Weights of a small GPT-style language model, trained from scratch on English Wikipedia: MLP 1152 squared ReLU.
Each number is 200 + 20 x the weight over the matrix's rms, rounded and kept within 0 to 999. Layers, rows and columns count from 0.

# up: layer 3 MLP up, 1152x384, rms 0.109, rows 425-460, columns 0-95
# down: layer 3 MLP down (transposed), 1152x384, rms 0.0946, rows 425-460, columns 0-95
up425,232,208,185,193,162,222,199,231,237,173,203,172,197,164,187,200,154,192,216,184,176,179,212,228,205,223,230,193,198,223,187,159,191,210,210,216,206,226,185,203,212,185,217,218,195,215,179,231,216,220,265,188,198,208,244,184,205,174,226,184,201,193,203,222,232,194,186,236,223,182,221,182,211,183,253,223,206,239,223,172,167,166,184,206,253,214,212,165,193,223,208,181,150,209,201,236
down425,206,192,185,201,235,194,216,177,230,210,229,210,209,204,172,231,209,239,191,226,192,165,219,190,198,226,188,215,183,207,201,204,170,215,169,192,218,216,184,212,215,203,188,199,237,210,166,224,239,197,210,192,239,191,231,169,158,218,193,233,222,187,206,196,195,198,175,192,210,177,209,148,208,201,194,191,205,206,182,211,194,196,215,210,170,189,201,194,224,230,231,167,201,183,187,229
up426,210,206,202,199,164,207,206,214,215,162,170,207,194,199,182,179,203,202,179,232,203,212,188,184,173,179,175,163,206,180,210,222,187,255,194,208,222,186,195,220,160,218,213,205,180,176,161,189,200,204,203,194,170,186,226,222,243,214,198,170,206,224,195,199,201,194,160,195,210,196,228,228,169,196,209,233,169,206,170,209,208,204,187,220,198,199,192,186,184,186,183,162,182,183,194,216
down426,187,198,184,185,190,224,184,205,183,196,202,205,173,182,189,194,190,209,212,199,175,189,201,186,156,198,159,163,185,217,218,202,200,229,221,195,222,161,193,222,196,255,208,212,228,196,195,206,185,176,218,207,180,191,213,237,186,196,216,186,207,187,206,213,213,206,222,212,221,178,190,203,206,196,206,204,205,227,228,156,192,162,217,207,176,230,204,183,157,226,163,209,191,166,208,191
up427,204,204,195,201,170,200,243,224,186,143,190,209,185,212,180,194,189,190,222,158,172,186,192,172,202,208,220,178,223,207,242,181,175,188,209,191,216,196,208,155,173,216,172,191,200,211,182,164,227,243,170,191,197,181,201,231,230,221,189,166,207,184,204,179,210,191,203,194,217,195,222,215,198,164,177,196,195,188,196,202,202,171,236,226,203,173,201,197,170,184,160,229,199,226,177,179
down427,177,192,240,178,194,187,239,188,207,183,206,199,211,204,198,228,230,223,182,211,197,225,193,173,185,199,226,161,164,190,195,189,203,169,192,229,172,161,162,219,193,184,223,194,209,215,232,232,191,178,198,230,195,174,212,208,206,176,213,184,184,190,186,171,193,213,191,184,206,186,194,184,216,185,187,209,199,184,187,186,213,178,159,204,175,222,171,210,177,208,220,196,239,201,197,250
up428,204,205,200,188,177,212,208,177,199,201,209,184,193,208,169,197,193,199,213,199,211,218,224,216,160,199,206,168,195,215,190,202,194,212,199,234,212,215,201,203,187,189,164,199,186,234,206,191,207,207,196,215,178,196,206,188,214,216,211,184,199,207,177,195,200,216,200,204,205,212,229,190,193,186,177,223,196,218,198,193,225,170,201,252,202,202,179,203,178,196,207,224,157,189,186,199
down428,196,199,211,208,191,196,178,175,215,205,154,186,213,186,225,213,206,187,204,228,180,195,185,208,229,217,232,207,206,158,223,196,207,187,219,202,185,206,183,172,193,205,205,205,211,211,208,197,183,192,203,203,226,204,219,192,198,175,198,197,216,198,180,215,186,189,185,196,203,207,185,185,200,209,198,187,209,198,209,213,160,217,189,185,221,182,232,216,189,181,218,169,224,190,221,203
up429,217,172,178,206,208,214,189,222,204,214,215,201,202,186,238,175,169,205,214,189,195,232,212,214,235,183,246,185,190,194,190,159,171,224,213,223,192,181,191,213,218,212,180,226,203,201,196,195,216,202,189,209,164,188,227,164,191,167,196,206,191,251,189,176,146,212,165,236,169,186,200,187,196,194,238,243,227,195,202,193,210,240,231,168,206,174,166,207,258,211,153,182,189,235,186,179
down429,214,216,171,207,212,193,234,212,209,178,238,201,165,197,204,184,183,180,242,212,202,221,220,183,163,209,167,193,181,209,171,168,220,183,240,217,209,193,218,213,227,202,167,199,185,180,219,174,209,218,203,154,206,203,187,168,238,195,175,204,187,193,188,220,191,198,185,203,182,204,192,181,191,189,221,188,199,213,176,215,253,219,197,175,184,171,162,188,226,217,180,165,209,234,184,215
up430,209,244,227,169,186,157,191,185,190,227,192,198,223,230,236,205,183,213,197,233,212,181,188,192,224,216,213,220,177,181,218,198,190,180,210,213,227,200,188,208,204,191,212,190,225,202,210,232,184,227,215,224,194,192,201,208,207,201,205,199,202,238,180,206,233,218,174,188,225,186,226,215,198,196,209,177,237,212,180,185,189,188,182,162,191,211,166,192,205,184,184,193,194,207,207,206
down430,211,175,178,191,209,195,216,189,181,213,191,194,208,225,197,199,195,179,187,201,196,203,184,213,239,188,204,193,177,186,184,190,201,187,206,226,219,194,211,178,233,178,225,196,185,202,190,172,239,191,196,212,185,190,197,244,205,256,190,224,175,208,195,229,185,220,194,211,196,221,235,221,161,198,209,204,235,195,165,180,209,149,186,199,233,220,215,224,226,185,189,190,191,218,224,191
up431,220,198,196,206,213,215,181,174,226,233,182,181,209,212,194,191,211,217,221,175,209,173,213,189,237,208,213,214,203,190,206,215,176,193,171,229,173,219,219,217,161,166,182,223,177,227,215,198,177,207,194,214,201,179,250,239,178,178,209,241,206,186,191,225,188,217,206,172,191,176,205,236,151,217,204,195,223,198,187,208,207,200,211,183,203,176,219,203,214,185,177,192,197,195,231,173
down431,207,215,216,182,213,203,216,173,242,165,212,195,212,205,196,203,203,200,249,205,203,176,236,214,206,182,224,199,201,216,199,195,184,208,161,226,181,171,183,234,196,178,193,213,163,219,197,203,178,226,200,197,250,149,246,235,205,188,201,209,211,169,192,206,196,221,230,185,208,193,176,226,219,220,218,212,169,186,203,235,165,152,180,217,176,223,227,177,192,200,180,203,171,176,213,239
up432,219,203,237,187,199,206,195,169,182,210,203,191,197,206,200,184,208,217,230,239,172,222,218,187,157,199,164,196,216,221,219,249,202,194,196,196,202,192,183,213,205,209,181,228,202,176,216,202,201,212,180,165,196,183,203,196,193,219,201,208,229,224,192,204,172,188,203,195,186,189,221,188,179,212,207,207,196,212,188,181,194,203,218,211,162,223,180,208,190,195,205,193,210,208,197,187
down432,203,206,173,196,213,212,214,205,148,184,196,222,173,232,178,197,219,209,204,180,226,210,192,197,209,242,226,203,182,190,192,205,197,205,224,218,181,229,208,184,205,226,212,176,202,192,208,203,202,204,191,219,188,189,217,180,194,194,224,218,203,230,186,193,191,153,225,183,189,236,190,206,240,192,179,194,177,212,188,224,200,200,217,195,217,197,205,211,204,197,196,188,208,207,195,201
up433,242,218,207,171,208,198,213,222,199,238,193,188,189,175,205,178,209,147,175,207,239,181,186,228,213,175,220,196,207,218,151,195,215,192,226,189,195,214,213,180,219,213,178,183,185,214,220,225,238,206,218,212,154,213,176,197,214,178,249,178,221,165,187,237,210,199,203,194,218,229,189,204,190,193,153,179,225,227,214,200,182,236,163,192,208,220,204,222,217,204,197,177,192,212,202,202
down433,180,196,217,192,251,216,190,189,246,211,208,208,207,227,206,206,211,166,208,204,218,225,170,187,227,164,227,174,197,177,178,213,175,222,192,177,209,179,183,203,163,230,195,201,211,187,196,193,207,167,208,196,194,221,184,200,203,184,159,200,198,190,224,199,192,207,212,223,211,231,180,213,190,229,171,187,204,207,183,228,236,163,188,205,173,242,174,194,207,211,234,200,200,198,167,183
up434,219,205,205,216,203,201,226,199,223,165,172,176,186,210,204,217,198,188,211,188,180,145,213,191,178,182,219,186,187,194,196,209,207,196,204,242,180,199,180,203,218,239,187,216,216,196,222,200,205,179,200,210,214,188,184,228,225,176,207,191,210,220,194,220,229,196,192,214,216,224,202,202,209,225,199,193,140,183,174,166,189,211,201,199,197,181,220,186,242,225,208,188,207,163,181,196
down434,189,213,218,180,190,223,213,185,233,191,175,200,221,211,203,230,191,222,195,203,218,185,222,188,207,170,219,205,196,222,184,223,202,200,197,206,222,194,192,200,194,175,222,197,215,190,179,201,174,200,224,237,205,235,198,194,199,250,197,213,175,208,204,205,203,195,172,205,193,177,161,214,191,202,199,192,198,191,173,221,183,182,222,227,206,177,220,175,231,206,202,228,231,198,183,188
up435,190,195,198,199,213,213,182,211,189,172,193,199,205,186,198,223,206,208,195,195,200,198,190,217,234,236,186,189,221,188,218,185,138,201,212,194,208,221,213,175,207,218,189,221,264,211,209,207,205,188,203,175,174,160,208,199,205,203,197,185,209,205,183,169,244,181,173,229,173,179,197,189,214,212,151,199,204,200,233,209,200,245,228,212,230,239,151,229,243,195,191,217,210,215,196,176
down435,212,220,232,189,181,155,230,189,203,214,218,213,188,201,199,181,204,216,170,215,201,179,231,184,187,212,186,145,148,191,219,182,181,169,213,188,199,232,217,154,157,186,190,227,215,227,203,217,192,177,182,170,216,208,215,185,199,181,219,197,219,194,226,224,207,189,199,200,181,224,238,176,180,213,173,200,198,217,192,205,167,221,225,197,220,264,204,201,195,184,194,203,213,179,178,188
up436,203,211,205,187,144,208,232,174,223,194,175,199,208,209,228,218,208,215,194,166,182,180,189,202,185,217,235,182,191,189,184,222,205,190,217,214,175,191,200,212,202,227,220,223,214,212,183,194,186,187,250,203,181,209,226,225,222,185,211,202,173,245,191,164,203,182,204,212,191,195,231,208,203,203,221,197,175,204,196,170,201,188,186,194,160,206,204,204,221,167,222,210,204,175,206,202
down436,164,194,205,173,191,202,183,202,193,222,209,226,167,191,193,231,213,217,187,209,202,201,218,218,220,192,174,190,207,196,210,183,208,201,234,228,181,158,187,203,222,228,212,221,194,195,204,200,191,181,241,196,178,195,206,174,192,173,206,210,192,228,179,177,206,178,172,235,198,224,194,190,229,189,206,211,184,208,213,208,199,189,198,205,206,196,208,171,201,218,197,228,174,199,233,183
up437,207,173,227,233,176,219,192,212,218,196,231,187,206,188,197,184,180,159,211,217,222,196,191,188,238,207,215,188,214,210,192,222,230,219,216,182,220,198,207,176,195,223,185,228,203,208,206,225,184,215,205,207,210,177,186,226,214,210,224,183,182,203,215,179,191,236,165,204,201,180,206,180,174,192,213,176,176,186,211,198,207,203,212,185,183,202,165,204,158,194,180,178,211,219,222,220
down437,211,160,203,161,185,181,202,197,190,210,202,189,199,215,216,197,143,206,212,197,169,196,180,197,188,206,196,176,263,226,186,213,214,185,212,206,183,197,202,184,207,198,211,208,203,184,161,196,210,213,183,242,244,218,208,230,211,202,227,196,184,202,194,182,196,203,202,207,162,217,176,221,210,195,207,212,180,204,166,230,186,170,186,229,207,202,212,197,211,216,193,176,213,194,198,178
up438,244,163,199,189,207,184,226,214,195,201,167,222,198,178,209,205,192,222,191,208,189,201,206,211,175,183,220,237,191,154,222,227,195,216,221,161,199,185,195,200,212,195,214,167,223,209,168,229,186,188,200,229,211,198,181,221,199,202,235,178,159,207,247,176,191,192,215,233,220,196,176,231,203,193,233,218,196,205,210,246,205,200,169,200,194,207,177,187,169,230,196,200,215,229,239,196
down438,199,184,171,195,181,182,208,222,182,208,217,241,194,192,201,222,203,243,158,169,229,231,199,163,160,171,180,212,203,190,198,180,177,236,152,208,204,226,195,197,226,221,174,190,207,197,172,200,191,211,214,215,215,204,161,172,208,200,208,204,211,232,184,169,158,210,206,228,250,175,193,181,231,200,197,197,167,202,173,237,223,225,219,197,180,209,196,155,226,200,240,226,207,168,237,207
up439,211,203,142,197,172,199,213,176,204,195,223,171,236,200,212,190,222,206,211,193,201,178,214,184,167,200,208,167,209,187,188,197,212,194,196,180,200,182,180,185,232,222,198,179,244,206,211,210,200,188,217,230,222,200,227,202,197,177,230,161,206,178,232,160,216,186,179,180,256,194,207,205,215,203,203,202,167,195,205,202,231,233,185,220,196,240,210,210,210,173,201,156,171,183,208,212
down439,167,204,226,219,204,236,207,183,187,215,210,203,204,217,212,199,234,163,188,224,186,211,193,215,208,169,196,184,181,174,182,177,170,219,197,168,156,191,171,212,193,185,182,200,221,195,175,176,222,182,185,204,160,194,209,202,197,190,231,189,194,242,208,199,193,200,228,184,217,209,214,217,212,206,188,199,179,196,189,188,207,200,222,205,195,190,203,196,194,188,160,186,222,203,239,221
up440,203,247,198,215,209,232,209,175,209,185,194,222,185,167,195,168,201,194,234,239,219,188,230,167,230,179,191,207,241,220,222,207,186,183,196,244,206,230,203,200,182,171,186,206,232,176,200,180,208,192,169,190,177,181,198,237,219,223,266,197,205,181,227,217,179,185,196,196,218,202,198,241,206,196,191,201,233,214,203,192,182,194,223,163,237,196,181,189,215,231,207,181,188,218,223,184
down440,176,204,177,226,204,219,214,231,211,259,216,192,210,178,220,215,196,168,194,206,211,180,210,151,229,160,207,211,191,174,224,226,207,135,205,222,183,198,197,204,207,197,223,177,180,185,228,206,172,150,203,205,226,226,211,204,235,182,225,201,213,202,216,227,184,177,216,214,209,200,201,193,224,201,218,197,192,182,204,154,202,221,209,199,207,207,215,199,213,173,187,166,221,220,226,220
up441,222,181,206,216,174,204,196,189,190,179,204,230,198,181,190,222,240,179,184,230,198,169,183,200,167,215,186,233,187,176,223,264,219,223,185,209,191,170,214,160,156,180,192,207,199,174,191,240,174,218,212,158,209,152,219,197,210,203,224,182,177,223,195,209,211,169,170,172,225,194,216,210,219,157,210,177,209,191,173,178,215,190,217,175,206,223,189,219,224,190,201,190,179,210,181,199
down441,203,207,209,190,196,218,232,157,168,208,159,194,196,198,186,219,239,196,187,189,216,193,194,229,185,178,214,214,193,199,195,206,188,159,207,199,193,255,173,214,193,229,191,191,202,180,227,174,187,216,210,166,153,115,218,202,207,205,174,178,215,213,189,183,193,189,210,227,194,185,228,163,202,216,226,234,212,194,214,218,200,189,195,234,214,202,207,196,211,234,187,207,190,238,206,240
up442,210,227,206,186,199,183,223,196,221,167,171,200,200,206,189,173,214,214,241,203,232,186,170,193,213,253,181,201,201,177,207,213,170,206,194,179,215,175,183,210,231,182,205,216,214,196,193,182,192,149,183,205,206,188,225,220,188,178,174,222,201,217,202,185,181,196,175,215,225,196,232,214,198,190,160,213,215,188,207,198,172,203,214,191,187,192,201,210,206,192,169,221,193,216,206,211
down442,214,167,214,214,191,213,196,242,207,190,173,199,219,209,195,204,225,187,215,217,189,205,211,193,211,215,245,193,174,201,214,202,218,197,235,220,209,164,212,214,184,179,175,227,234,179,206,194,193,193,215,198,190,176,183,198,196,154,189,210,172,238,202,155,193,219,180,176,218,190,166,192,177,228,220,189,223,194,199,178,218,203,225,221,189,231,185,212,199,210,180,237,194,184,182,217
up443,229,205,183,211,219,155,189,205,210,206,214,220,212,229,223,210,221,182,193,202,204,216,187,221,224,203,174,225,202,223,188,219,204,208,197,201,180,199,186,190,210,205,186,180,239,184,181,226,179,229,237,209,180,204,232,194,189,175,205,187,170,198,186,167,223,211,180,195,213,179,234,172,204,172,221,239,200,199,186,178,222,180,224,221,201,218,190,227,192,186,161,229,215,182,195,203
down443,140,217,189,166,185,183,226,204,214,210,213,206,209,200,180,194,179,184,208,248,173,204,197,194,184,202,213,206,191,200,210,176,215,193,202,212,215,199,233,205,184,224,187,194,208,200,205,213,214,200,194,203,161,177,220,207,203,206,194,195,210,182,217,178,192,198,182,205,217,208,183,207,219,205,212,197,223,186,149,187,207,230,168,185,177,213,211,183,243,221,239,190,199,191,183,207
up444,226,204,187,205,176,172,185,183,217,170,198,213,176,213,150,169,196,200,183,202,185,185,215,232,198,238,201,194,215,199,216,241,214,192,212,191,179,193,206,181,227,209,198,166,208,195,191,209,251,208,240,185,238,218,232,207,203,236,226,202,189,258,213,205,205,219,187,178,173,207,232,181,190,184,187,198,205,170,174,217,224,205,206,169,175,210,172,173,175,216,196,189,208,194,189,169
down444,220,245,240,250,213,200,177,199,201,203,204,215,183,199,232,192,199,245,187,204,219,252,213,180,194,182,216,196,181,210,171,201,202,233,183,160,200,190,174,175,190,229,200,201,153,194,187,198,213,180,212,189,233,188,195,204,224,210,164,223,202,240,168,235,189,198,192,178,212,175,158,244,201,232,184,165,197,188,178,182,207,212,168,190,194,198,171,144,204,211,227,176,221,183,184,213
up445,216,201,216,196,193,215,195,205,210,148,174,210,239,180,206,179,125,188,199,253,208,223,186,179,194,223,198,176,194,188,196,185,202,205,192,218,214,221,201,197,214,202,157,231,208,206,183,255,216,184,179,205,182,214,227,201,250,167,195,217,191,190,154,176,222,220,197,180,223,224,232,199,197,225,172,216,210,220,194,215,200,217,178,201,203,240,206,183,206,212,212,219,174,189,216,171
down445,215,198,200,185,199,208,195,250,155,209,206,209,202,210,222,171,180,198,177,194,203,213,201,203,207,220,192,191,198,192,195,216,197,176,189,196,187,239,207,203,192,223,207,205,243,195,222,195,197,196,172,208,217,187,211,210,224,174,184,202,213,197,206,203,210,208,204,177,189,188,207,206,167,182,238,227,191,171,212,187,205,188,179,237,187,203,169,170,191,206,214,200,187,189,183,204
up446,202,220,208,205,189,179,175,196,199,225,164,195,202,209,243,200,201,216,182,171,152,195,230,206,204,171,174,233,203,194,202,228,184,208,198,237,182,184,179,200,200,194,194,184,218,238,199,211,212,197,198,205,222,206,169,211,199,154,192,192,155,227,205,200,204,193,208,222,213,208,187,179,196,207,195,213,196,191,172,207,215,186,206,198,229,204,172,211,206,216,226,189,206,232,176,198
down446,211,213,209,213,193,146,170,208,191,203,185,190,198,233,202,222,189,171,148,214,207,190,217,199,199,207,185,214,153,204,210,227,221,199,167,216,183,205,198,188,177,192,180,219,199,234,154,221,200,224,185,193,237,215,165,236,242,191,193,199,218,227,211,198,163,217,203,157,192,210,199,194,204,195,186,166,192,178,217,191,236,193,227,220,173,202,187,179,211,191,228,191,180,186,205,195
up447,214,207,175,224,203,233,202,202,211,271,213,208,215,211,248,202,184,209,198,180,208,194,248,193,186,227,198,150,214,178,181,209,215,194,263,196,231,178,196,202,216,214,209,165,194,193,196,179,192,181,214,213,252,223,279,221,245,192,219,171,201,242,218,204,228,153,180,182,226,190,168,179,200,164,164,216,198,210,213,214,208,198,171,173,173,212,154,211,198,242,201,227,190,203,175,199
down447,182,234,172,199,194,226,203,178,217,224,170,198,202,225,206,197,189,227,215,193,226,189,231,180,177,189,175,154,200,205,181,177,203,226,258,175,210,178,169,221,198,194,184,225,219,214,215,189,202,192,184,221,197,174,246,158,176,198,217,268,199,218,205,232,172,193,226,200,222,187,219,224,177,171,201,229,174,169,203,198,215,179,205,199,226,231,182,196,227,176,181,192,206,210,180,204
up448,222,200,212,215,208,232,179,183,205,163,172,241,195,196,194,193,196,230,212,205,195,220,187,197,199,212,183,193,212,205,198,213,167,192,208,158,183,207,169,196,231,207,175,204,201,202,185,174,201,212,170,188,179,188,170,200,244,190,214,234,232,201,218,194,190,209,195,195,195,196,209,215,134,187,210,181,203,215,194,180,200,219,195,214,203,179,186,181,200,214,205,186,216,190,195,212
down448,188,245,209,199,190,206,219,213,211,181,186,201,186,229,156,176,205,206,240,219,255,196,179,183,174,219,178,197,169,215,173,182,200,192,169,220,219,197,217,191,157,213,191,222,191,200,174,219,189,231,207,191,194,217,219,211,183,227,210,216,228,202,205,216,196,209,186,171,219,229,201,198,178,166,166,183,207,170,223,180,189,177,148,218,173,222,190,206,138,203,234,202,229,177,191,204
up449,227,175,197,200,181,196,207,169,188,202,192,227,211,231,227,198,185,164,167,187,187,167,239,236,193,231,184,226,195,199,166,204,196,209,186,209,205,177,219,192,236,170,191,185,214,222,208,215,206,210,164,178,184,229,178,213,225,155,198,198,194,206,256,188,206,190,199,225,211,205,176,188,233,204,220,198,185,188,187,162,243,231,180,162,213,231,180,229,232,179,192,191,169,176,182,211
down449,219,192,201,205,233,186,198,204,164,225,177,217,196,202,199,183,224,232,222,204,205,225,179,203,182,205,172,189,185,196,205,184,183,171,170,184,168,216,237,187,212,221,247,208,190,201,205,185,195,215,177,180,185,241,209,205,199,175,192,165,184,186,211,153,193,189,206,199,169,218,169,207,235,195,213,194,233,186,234,175,208,211,202,222,205,179,189,225,200,178,226,206,192,193,212,198
up450,194,199,213,229,209,206,205,203,174,212,211,240,215,157,178,211,222,215,212,215,165,189,223,204,183,202,195,210,226,230,185,191,191,185,214,202,224,209,238,199,209,219,179,173,194,232,208,199,214,204,186,227,203,167,187,220,202,214,195,226,156,206,177,229,184,194,210,261,214,210,205,182,224,190,168,195,189,192,172,178,216,197,199,198,180,212,183,183,172,193,224,212,172,195,185,191
down450,223,191,208,166,215,154,186,204,185,222,187,188,213,187,207,204,148,213,194,206,198,221,226,213,208,211,178,208,201,198,232,218,212,211,180,217,204,194,262,164,212,203,169,185,189,213,206,195,221,203,219,204,212,225,196,190,192,205,212,218,194,196,181,218,206,209,206,192,198,190,212,212,203,191,226,157,221,198,221,181,162,163,230,205,181,213,194,207,222,199,221,202,210,192,191,196
up451,229,233,197,203,207,211,227,195,204,178,174,193,233,190,244,197,180,216,221,229,201,203,197,165,218,194,193,200,242,193,200,207,177,230,238,210,233,179,205,202,198,200,193,201,188,211,219,218,228,214,185,171,181,206,221,188,210,193,196,210,219,143,225,199,199,192,203,194,216,220,201,192,219,198,216,201,170,193,240,215,230,213,171,199,201,183,211,172,207,209,201,178,204,185,223,180
down451,240,226,211,211,241,199,204,194,195,189,203,210,189,195,179,239,204,161,157,173,205,224,186,193,226,169,175,202,223,208,176,226,219,250,211,229,186,174,199,203,203,152,196,199,193,205,225,203,219,188,237,211,208,192,203,203,187,241,191,196,213,191,193,209,223,203,201,214,195,212,198,182,198,182,233,189,205,202,204,215,194,161,223,178,221,203,231,183,197,227,204,147,223,192,219,202
up452,218,193,175,182,212,167,208,180,192,151,188,188,196,211,201,204,236,185,202,186,197,197,163,243,196,221,244,166,193,190,188,206,185,223,212,217,201,225,229,200,165,209,208,214,220,196,205,192,187,215,189,196,195,152,211,180,202,205,235,205,184,181,182,153,206,194,195,212,214,197,209,212,229,207,223,224,186,202,216,196,247,236,206,213,218,211,203,224,212,244,212,201,166,212,210,194
down452,176,187,204,204,206,208,219,177,183,237,205,185,201,258,200,229,184,211,179,182,194,183,197,190,201,199,185,202,214,175,214,226,222,200,267,183,172,207,198,218,203,191,210,215,194,220,218,189,175,196,229,155,176,232,219,216,187,206,170,185,235,167,220,200,198,201,193,199,200,177,224,241,203,198,162,204,195,177,167,196,190,179,218,206,211,187,189,171,201,187,199,188,187,223,209,225
up453,223,231,203,243,232,177,204,184,231,207,173,188,252,205,202,176,210,155,143,200,201,195,200,230,216,235,189,190,209,202,158,223,211,189,206,214,185,227,200,187,209,171,224,199,192,223,176,210,173,241,208,216,203,224,213,163,240,183,210,198,192,196,220,210,209,214,207,178,217,183,216,202,220,167,204,199,223,189,196,194,218,216,206,216,267,199,205,183,203,242,175,169,213,181,247,198
down453,211,196,202,174,229,174,202,169,169,212,182,171,236,222,235,217,162,189,201,215,207,211,211,198,189,215,181,167,204,188,188,217,215,215,182,221,232,183,239,198,196,178,177,206,160,159,192,201,219,182,210,191,194,208,232,216,237,195,182,224,199,203,222,233,219,210,163,175,214,223,218,192,159,236,183,169,201,215,169,226,199,190,211,195,195,177,221,201,204,231,237,175,244,191,171,217
up454,217,221,210,192,195,206,214,171,210,162,209,191,198,174,207,231,190,170,220,207,189,212,209,189,182,202,197,227,205,170,211,181,216,220,182,194,201,185,191,216,170,234,214,205,232,222,173,243,179,201,226,198,222,202,234,172,202,206,195,202,241,180,187,189,200,220,178,166,183,223,214,170,156,204,214,177,187,181,220,198,159,213,177,218,175,223,186,205,203,205,179,208,192,219,243,193
down454,199,203,241,239,194,221,178,204,252,211,230,197,192,201,182,195,204,218,203,185,196,240,207,221,201,212,200,187,211,241,218,218,200,218,227,194,193,215,173,207,211,186,175,198,188,192,185,223,199,210,197,178,167,220,205,191,180,187,238,172,182,220,231,202,186,219,164,217,207,204,207,201,216,159,196,202,218,214,167,236,186,199,205,202,230,201,166,166,215,218,200,163,224,196,171,230
up455,209,209,208,196,180,206,184,217,237,223,187,207,201,185,196,191,181,230,227,152,212,213,174,196,167,189,177,195,270,151,236,192,221,208,205,200,193,206,206,201,185,207,199,237,212,197,177,267,212,228,178,194,177,212,231,185,209,166,188,170,207,177,184,199,216,194,180,188,212,217,193,205,181,213,183,209,182,213,209,168,211,221,175,193,235,199,196,230,193,213,169,182,188,192,197,169
down455,231,175,177,183,205,191,241,240,203,184,172,234,194,200,196,198,204,229,213,227,217,225,178,226,172,193,211,224,207,175,237,193,229,212,245,193,207,208,177,208,176,181,212,224,188,221,203,191,198,174,222,202,174,204,169,174,191,162,182,166,199,220,179,210,187,232,229,182,198,197,160,211,225,209,209,199,219,162,201,188,212,205,203,224,219,214,238,158,177,226,183,209,192,200,198,197
up456,207,231,204,199,170,224,191,135,231,193,161,199,178,210,199,198,249,189,189,186,192,208,205,202,210,176,214,193,194,171,164,234,199,220,200,185,172,166,202,186,164,216,208,181,199,249,184,228,189,203,196,206,183,207,220,205,250,195,226,237,216,200,159,203,189,220,182,209,193,179,202,177,196,156,177,198,181,245,191,200,204,199,205,233,241,218,206,208,210,200,184,244,200,210,181,180
down456,250,185,199,197,216,180,232,177,197,221,199,204,178,184,194,230,237,183,222,186,215,194,189,171,213,209,198,202,214,199,188,205,212,230,211,148,182,196,194,223,183,192,195,195,220,217,197,234,174,190,227,204,145,215,165,203,238,195,209,214,205,232,180,186,208,215,183,160,239,194,188,214,203,169,198,194,193,210,156,209,204,217,182,225,225,167,197,207,236,189,195,227,208,209,178,181
up457,231,184,228,182,193,219,161,225,201,200,200,190,196,206,204,169,208,167,206,195,183,191,192,222,214,190,200,194,204,197,226,191,181,233,205,195,196,226,190,183,209,167,196,224,211,203,206,199,179,180,178,205,182,212,174,223,199,219,222,241,211,209,204,194,203,184,181,183,189,160,220,220,180,182,188,227,186,200,201,208,190,196,219,202,189,207,156,213,200,185,214,178,174,167,199,174
down457,243,203,200,217,239,187,180,192,196,235,186,209,196,193,213,186,193,166,220,175,190,217,179,225,219,188,170,241,205,185,222,179,193,220,221,196,178,222,228,216,164,207,204,239,199,210,202,207,186,219,183,183,216,184,173,189,217,191,195,199,241,201,191,195,188,190,202,246,183,167,188,215,225,227,207,158,202,213,212,204,174,176,212,231,236,157,231,157,200,177,206,203,209,184,176,186
up458,233,197,180,202,174,192,197,221,231,157,223,208,213,166,196,214,215,228,189,238,234,200,193,201,219,197,200,212,226,212,193,198,193,193,179,217,173,177,179,199,217,185,176,217,215,205,200,221,252,226,237,176,229,172,215,204,201,182,234,184,174,224,180,188,186,163,197,192,181,170,228,170,139,184,194,211,223,226,217,184,210,195,187,191,195,203,206,239,210,205,196,212,217,196,214,201
down458,216,204,203,183,219,201,212,225,210,199,220,213,180,227,219,167,240,197,170,231,216,193,184,181,207,179,177,199,201,224,209,170,207,233,226,170,181,165,206,195,223,185,239,218,189,175,176,149,208,222,224,222,235,173,210,215,243,184,172,166,209,226,208,196,169,155,215,146,205,229,222,227,208,223,159,221,201,215,212,180,240,206,219,197,182,160,193,195,204,211,196,176,202,203,171,214
up459,210,229,232,191,175,184,210,158,193,192,199,202,233,204,209,168,170,212,227,199,193,198,223,193,194,190,176,180,193,164,179,191,224,190,232,218,227,212,225,189,213,216,188,213,202,180,200,218,235,205,171,197,194,176,211,195,198,197,197,214,186,181,227,197,191,197,183,200,169,208,193,237,232,171,185,229,191,186,223,202,223,222,180,191,197,182,181,193,209,195,201,196,186,227,219,213
down459,176,216,212,184,181,181,219,201,187,225,192,197,203,205,182,205,191,185,186,211,200,225,204,197,191,208,190,197,234,221,207,209,193,182,181,210,236,174,229,193,197,199,177,179,186,190,207,200,207,218,182,243,219,197,207,175,200,187,223,181,225,201,188,206,185,201,183,176,181,215,176,204,185,214,195,154,230,223,211,192,191,184,199,184,168,187,209,235,203,225,203,224,179,196,191,210
up460,185,219,216,247,193,230,203,188,214,212,203,222,200,191,215,202,211,217,215,209,215,174,189,219,195,193,196,225,209,226,208,190,208,187,198,192,234,213,204,203,237,176,178,217,229,202,203,200,219,191,168,209,193,192,183,166,189,186,242,178,191,223,200,195,209,214,200,224,200,197,206,176,224,211,224,241,191,173,209,230,200,239,188,225,200,182,218,206,207,218,196,167,178,194,215,205
down460,192,213,199,181,218,190,186,196,171,193,201,210,227,187,190,193,202,226,147,210,217,206,222,215,181,206,189,250,187,211,191,205,210,179,178,184,188,198,204,180,211,191,194,185,192,146,190,190,193,234,198,185,251,175,238,193,221,228,233,215,191,214,185,217,202,217,196,225,175,210,207,225,195,206,186,202,201,191,154,204,169,201,182,226,181,159,184,193,192,198,165,214,204,183,219,207